Weights of a small transformer language model: RMSNorm before each block.
Each number is 50 + 15 x the weight over its row's rms, rounded and kept within 0 to 99. Layers, rows and columns count from 0. The size before them is the row's rms in percent of the matrix's.

# layer 3 attention output (transposed), 256x512, rms 0.306, rows 77-89, columns 128-255
101:62 39 63 63 38 62 92 66 64 53 23 48 68 66 43 91 25 51 21 61 69 49 51 57 29 52 30 63 46 46 58 48 88 62 51 62 45 35 44 33 37 41 80 34 61 50 25 55 51 27 46 59 16 57 60 49 36 53 57 36 58 53 21 38 45 79 40 43 39 37 67 46 68 47 55 47 42 64 71 36 55 48 45 47 22 50 62 69 71 41 46 28 56 32 44 42 51 72 51 52 21 52 49 40 30 63 55 45 62 58 56 88 43 33 52 59 54 43 35 49 53 42 70 57 66 41 65 34
103:74 53 71 39 43 57 43 36 75 55 54 41 60 66 30 50 49 40 65 41 25 36 75 45 42 56 50 56 61 30 60 38 59 61 39 53 36 38 73 81 52 45 75 04 56 74 36 27 39 41 54 50 65 60 24 33 25 32 37 45 67 87 38 62 36 62 53 39 47 31 51 68 47 55 52 72 48 43 47 50 58 63 48 49 43 72 59 27 50 48 64 42 40 58 49 54 43 38 42 57 56 53 39 35 47 70 60 61 43 63 43 66 58 48 59 56 50 47 62 55 20 35 54 49 41 71 49 73
102:80 62 46 46 71 22 47 44 55 47 42 42 80 38 57 54 47 40 58 49 70 61 41 29 37 47 53 75 71 62 36 57 40 59 44 32 52 82 32 26 20 45 45 45 53 68 55 40 42 63 46 41 44 47 59 53 70 68 72 44 53 50 25 58 67 46 54 46 46 47 35 80 82 25 42 73 71 55 30 69 30 68 21 63 56 40 46 42 30 60 49 29 25 54 44 88 58 48 83 39 66 34 70 99 55 66 51 46 51 38 33 31 69 42 54 17 55 47 53 31 56 57 60 63 48 48 72 49
106:31 41 69 37 54 57 68 46 35 47 54 65 21 54 50 65 43 47 63 26 69 53 47 39 47 52 42 46 54 68 69 64 21 32 44 72 25 54 46 16 62 45 46 62 42 60 60 41 47 57 48 51 34 64 47 37 34 54 44 66 58 45 70 48 71 44 50 44 59 36 52 40 40 58 72 54 23 41 64 73 57 59 27 58 33 44 69 29 81 23 51 42 32 38 40 64 60 49 51 26 48 49 40 45 35 67 30 53 49 47 55 57 57 46 32 53 41 80 61 54 41 56 30 62 50 87 21 47
100:54 59 38 49 50 64 19 64 67 64 34 56 54 49 61 47 38 44 39 47 57 36 58 55 75 36 43 55 49 40 60 64 51 53 32 61 56 60 43 48 46 58 47 47 23 65 61 45 61 48 70 60 74 59 53 49 46 31 73 60 34 37 54 00 76 55 75 42 42 32 48 36 75 41 57 56 24 81 59 69 45 99 37 48 50 40 39 57 47 58 52 62 25 67 56 48 60 66 07 61 57 74 34 44 86 59 50 82 60 37 38 43 57 61 54 69 49 52 51 42 27 60 31 67 63 26 74 41
101:44 47 39 42 56 31 62 58 52 70 64 42 32 68 45 40 63 68 14 24 63 73 46 55 45 42 32 79 45 60 44 30 84 72 31 48 52 82 46 55 63 60 40 26 70 39 48 44 55 54 50 49 28 37 74 66 35 37 49 56 44 41 40 67 35 55 44 50 52 49 69 63 32 51 61 54 73 44 36 43 46 49 50 61 45 18 58 52 50 67 46 44 35 59 54 46 33 62 55 62 26 68 65 67 58 42 77 63 28 44 15 55 39 27 49 82 72 63 50 36 60 41 98 53 35 59 67 59
108:46 51 33 40 65 37 57 50 60 46 22 53 66 54 39 40 46 73 56 50 48 16 51 42 67 61 37 29 39 77 64 65 50 38 90 60 35 65 59 59 58 31 66 27 57 46 42 28 70 60 56 38 62 56 55 27 70 35 16 44 57 35 65 30 66 27 65 45 58 63 54 38 44 39 13 35 73 55 44 20 44 79 77 50 31 31 53 47 59 65 57 41 32 64 54 62 29 61 41 31 57 55 72 63 64 68 39 50 67 71 44 66 66 41 57 16 25 38 66 56 50 48 50 57 55 58 50 63
102:52 64 44 60 28 53 62 70 41 53 49 29 22 42 39 59 38 38 51 40 51 39 48 30 36 57 35 44 30 55 38 26 50 65 49 38 32 24 34 65 44 76 38 62 66 32 56 35 49 59 55 44 49 32 62 37 68 61 69 62 27 42 31 60 95 68 65 54 65 46 52 50 66 19 35 38 51 24 54 77 46 45 32 39 39 37 45 70 41 47 51 35 31 36 45 49 55 68 14 32 48 59 57 59 73 84 52 65 67 74 33 49 64 62 41 51 22 50 62 71 46 38 46 55 53 44 40 39
104:60 47 18 40 54 56 34 46 61 23 23 75 49 40 40 73 44 72 42 38 39 71 78 48 60 61 32 48 68 47 30 32 69 51 66 44 29 61 35 39 68 50 63 46 49 51 63 66 39 29 84 46 64 45 27 40 45 38 81 39 33 52 24 42 56 50 49 42 57 34 13 44 48 53 52 42 52 67 72 51 70 56 50 54 60 17 56 54 54 48 57 36 55 35 53 54 46 66 54 39 48 54 12 52 54 43 46 39 74 61 79 51 77 68 21 67 48 26 33 70 43 51 51 76 56 44 23 61
107:45 45 49 55 29 66 51 63 69 72 34 37 51 66 38 61 65 51 63 77 73 42 72 31 33 47 66 36 59 45 44 55 38 23 69 58 71 42 60 57 45 57 44 66 68 77 13 63 57 54 48 28 48 83 42 32 24 31 74 61 27 53 48 49 34 66 55 44 58 75 62 49 40 55 38 41 33 49 51 57 51 56 26 76 30 58 57 41 41 76 45 47 34 55 57 36 51 51 43 58 40 34 64 55 57 58 52 31 41 55 42 58 65 26 77 57 48 54 39 51 43 40 55 59 91 47 73 59
106:00 49 55 37 64 41 42 57 44 46 71 75 58 55 46 67 49 66 40 56 49 72 47 52 57 37 24 09 54 71 57 52 52 44 45 64 59 45 68 32 49 40 72 51 35 45 37 62 45 70 58 62 72 69 34 42 47 49 60 67 69 45 71 53 50 42 48 52 63 37 38 04 60 62 59 57 12 38 59 50 60 52 84 62 40 46 50 45 74 11 56 73 58 45 70 52 84 60 21 34 23 34 74 63 27 64 56 43 62 13 56 64 65 46 47 46 22 61 50 81 59 30 55 36 67 23 32 47
108:33 53 48 72 17 48 49 56 69 73 68 36 50 32 43 45 52 46 44 31 42 63 63 45 60 76 43 54 61 53 58 44 56 65 40 56 32 19 33 79 59 51 52 65 49 34 55 51 21 43 24 61 72 59 74 44 34 42 31 48 53 58 43 36 49 46 40 35 39 80 33 60 64 49 54 45 58 41 50 40 47 55 52 35 63 41 37 57 84 44 44 50 36 48 47 41 52 51 66 48 44 57 36 43 50 52 49 51 28 40 36 43 54 74 52 32 44 66 62 47 25 52 51 68 57 60 55 83
104:48 48 55 62 52 55 46 63 50 27 69 55 41 37 71 54 50 33 75 66 41 52 62 11 46 70 57 51 59 47 39 28 47 70 54 43 31 38 46 46 70 27 79 29 54 51 56 52 54 37 55 42 60 62 36 61 39 41 48 64 56 59 53 60 61 54 47 53 47 57 43 24 69 43 34 30 57 43 70 45 44 52 57 53 44 58 53 47 32 46 38 30 48 33 77 30 53 56 61 32 60 56 70 60 30 93 25 49 27 83 56 35 42 54 84 63 50 31 42 46 58 23 44 63 62 54 45 56
# layer 3 attention value, 256x512, rms 0.115, rows 78-90, columns 128-255
100:94 40 32 66 42 45 73 34 36 17 58 36 49 55 32 82 42 54 44 12 54 47 38 34 67 40 41 35 64 33 58 27 27 29 53 52 50 50 49 31 31 64 60 68 48 60 49 48 17 58 57 65 61 49 50 68 31 34 35 45 60 80 55 42 60 62 29 55 57 55 48 52 70 53 77 75 60 43 43 58 31 65 26 47 48 84 48 55 46 41 59 55 49 73 33 48 61 17 37 25 35 67 59 31 51 57 44 52 50 56 12 59 15 19 42 32 43 51 39 46 59 49 49 45 50 69 56 78
098:63 80 22 50 64 27 55 35 53 51 59 51 73 42 63 37 57 55 54 65 58 37 33 63 48 55 50 64 59 49 46 68 48 50 45 41 43 57 43 54 73 33 46 46 37 61 34 12 53 64 36 19 37 54 62 56 42 56 55 63 72 62 33 54 66 44 37 38 57 46 37 79 73 32 63 77 55 44 42 70 41 58 29 39 31 56 72 63 56 86 57 37 62 44 38 99 46 38 76 28 73 34 53 57 45 59 60 54 68 49 27 31 66 38 59 31 42 60 66 53 62 61 46 40 29 59 59 35
101:43 30 33 48 52 60 47 50 57 52 86 56 56 50 34 72 59 36 67 27 65 48 42 40 56 53 59 40 41 78 56 55 11 20 54 48 57 66 71 49 38 49 44 47 46 71 66 50 60 53 57 70 65 33 35 56 39 54 26 51 40 52 54 53 53 70 34 45 72 49 55 36 49 64 78 74 50 47 75 55 42 66 25 59 31 44 43 51 61 48 29 50 81 64 46 37 67 47 43 44 70 45 35 46 50 29 41 59 62 55 58 49 54 46 26 43 35 61 38 32 48 48 48 62 83 59 41 60
092:43 69 54 46 46 55 41 46 53 74 46 50 44 50 40 43 39 37 59 50 78 52 45 65 71 60 13 62 57 59 49 61 45 42 43 52 38 35 45 23 21 44 31 60 42 61 45 56 71 67 69 45 60 32 51 42 45 24 37 31 51 50 58 71 68 76 21 67 33 58 52 51 39 33 56 27 32 61 50 65 58 61 42 38 44 20 35 46 62 40 39 61 34 35 20 48 54 60 32 75 28 85 35 54 71 31 30 55 66 47 53 52 66 62 45 51 22 74 36 42 54 35 27 97 35 57 62 31
105:44 63 52 44 25 24 62 64 23 75 89 24 57 36 37 31 50 70 48 30 70 50 49 40 31 82 20 59 44 44 43 52 58 71 50 39 46 77 54 49 56 54 37 53 61 45 43 62 53 75 50 27 80 30 71 66 26 35 51 50 61 59 37 46 27 51 49 41 24 61 49 64 43 57 51 40 73 46 75 40 49 39 42 62 50 30 63 34 62 67 61 56 53 78 63 47 47 50 31 60 26 80 55 75 54 34 63 40 41 51 43 38 54 48 38 66 76 65 29 37 40 36 65 53 67 55 46 69
106:62 46 49 40 68 52 63 45 61 72 27 54 57 50 55 31 37 56 46 66 35 52 58 49 44 55 28 21 38 64 46 26 65 30 76 53 37 60 37 73 27 40 56 49 26 58 49 38 45 59 46 53 68 64 57 33 51 34 45 41 55 37 69 44 41 52 57 50 79 64 59 55 50 57 47 36 51 62 55 18 45 36 15 72 61 65 48 60 83 40 55 31 64 69 58 70 26 54 32 23 52 66 70 42 58 29 59 63 55 55 39 50 72 56 55 28 53 73 59 57 35 50 18 44 32 41 22 74
102:47 62 29 55 51 35 43 62 11 48 69 35 40 66 64 28 26 51 65 44 76 66 64 48 54 53 66 62 65 56 57 61 51 66 83 49 32 45 41 61 56 42 37 59 57 35 45 52 56 18 70 32 46 46 40 36 55 53 86 56 53 47 61 77 63 57 73 47 77 53 45 66 70 52 38 75 18 35 61 75 54 72 24 37 56 45 57 52 41 78 54 65 59 68 64 34 49 57 60 31 51 48 46 62 46 53 67 79 58 64 41 63 43 49 08 53 26 50 41 57 58 44 66 28 48 56 32 46
096:40 41 38 44 69 65 23 29 57 49 41 67 63 46 38 68 43 62 38 35 64 58 81 37 75 34 21 47 31 42 72 14 58 55 57 25 41 45 39 34 54 77 51 73 40 87 30 60 13 36 52 68 66 42 39 66 73 54 64 53 34 41 22 27 67 25 47 48 70 47 08 44 39 39 48 42 39 62 76 39 41 60 71 71 49 38 45 61 70 42 18 42 50 53 39 37 18 48 52 53 45 72 27 41 28 71 30 53 56 53 58 85 59 47 36 67 18 49 38 59 45 60 59 55 49 32 35 71
099:41 36 41 56 60 61 30 47 65 74 32 59 50 57 48 77 66 55 76 58 41 43 72 56 54 45 53 45 59 36 44 45 20 26 71 45 77 41 33 79 61 60 33 36 57 76 02 62 17 57 57 52 55 54 56 35 23 46 61 28 45 50 45 67 35 74 67 43 51 48 55 63 65 45 45 40 32 55 47 53 55 68 36 52 41 42 57 43 69 78 59 41 33 31 55 50 58 44 34 54 21 48 82 62 49 70 69 42 37 47 65 69 59 50 67 86 59 62 42 67 31 36 39 48 47 39 77 60
100:08 67 61 43 86 49 48 52 50 45 44 53 58 49 52 65 38 60 42 45 32 63 27 50 66 25 36 33 56 49 62 48 52 36 43 76 55 69 54 39 20 50 54 55 48 33 67 77 56 38 49 56 56 44 44 44 39 28 50 75 36 30 43 59 45 68 54 30 37 53 33 24 48 72 34 66 20 52 43 43 66 51 55 53 53 43 76 62 71 48 39 66 78 37 61 46 77 35 62 54 33 15 71 44 65 57 27 36 49 34 58 55 79 46 31 19 39 35 10 65 48 50 66 39 67 34 49 52
104:47 36 57 32 44 39 39 69 59 47 56 50 50 31 65 28 35 52 44 31 44 62 52 39 55 53 37 32 49 70 59 62 51 46 59 39 42 63 70 74 81 47 76 67 56 51 58 45 21 42 48 61 30 44 47 44 35 52 36 49 40 50 42 41 63 30 32 38 31 67 38 53 77 59 50 51 42 60 48 42 61 41 29 45 72 34 76 59 65 66 38 65 45 41 41 59 73 38 38 15 40 37 49 33 54 61 69 44 25 55 54 60 57 50 47 52 56 91 31 47 50 50 53 51 52 71 70 46
100:57 43 47 71 52 74 66 47 33 51 81 34 70 30 47 58 45 59 66 88 51 47 79 31 40 88 45 46 67 55 51 35 49 68 46 48 45 56 56 55 37 27 62 28 61 43 42 46 39 73 50 29 42 40 41 56 53 62 67 56 53 34 31 36 49 66 58 71 36 48 50 62 56 56 48 16 40 42 80 39 47 59 52 31 25 53 45 47 31 46 29 58 51 67 49 53 68 50 63 46 58 55 72 59 54 78 22 36 23 63 73 43 31 47 80 34 62 43 34 39 66 39 42 49 38 61 54 53
098:57 49 47 50 65 45 47 56 54 40 55 45 48 39 44 39 78 33 56 38 32 35 31 50 48 67 29 22 36 52 42 46 51 45 33 46 09 50 59 62 72 62 38 68 63 44 64 30 55 34 41 57 40 33 58 71 63 56 34 49 57 36 56 47 42 61 39 64 60 46 39 69 96 65 29 47 83 65 28 42 61 07 42 63 73 30 39 37 71 79 36 76 55 49 42 40 70 43 46 47 81 60 46 42 57 47 55 57 50 71 62 15 73 57 36 56 31 70 70 68 43 37 46 82 51 23 94 22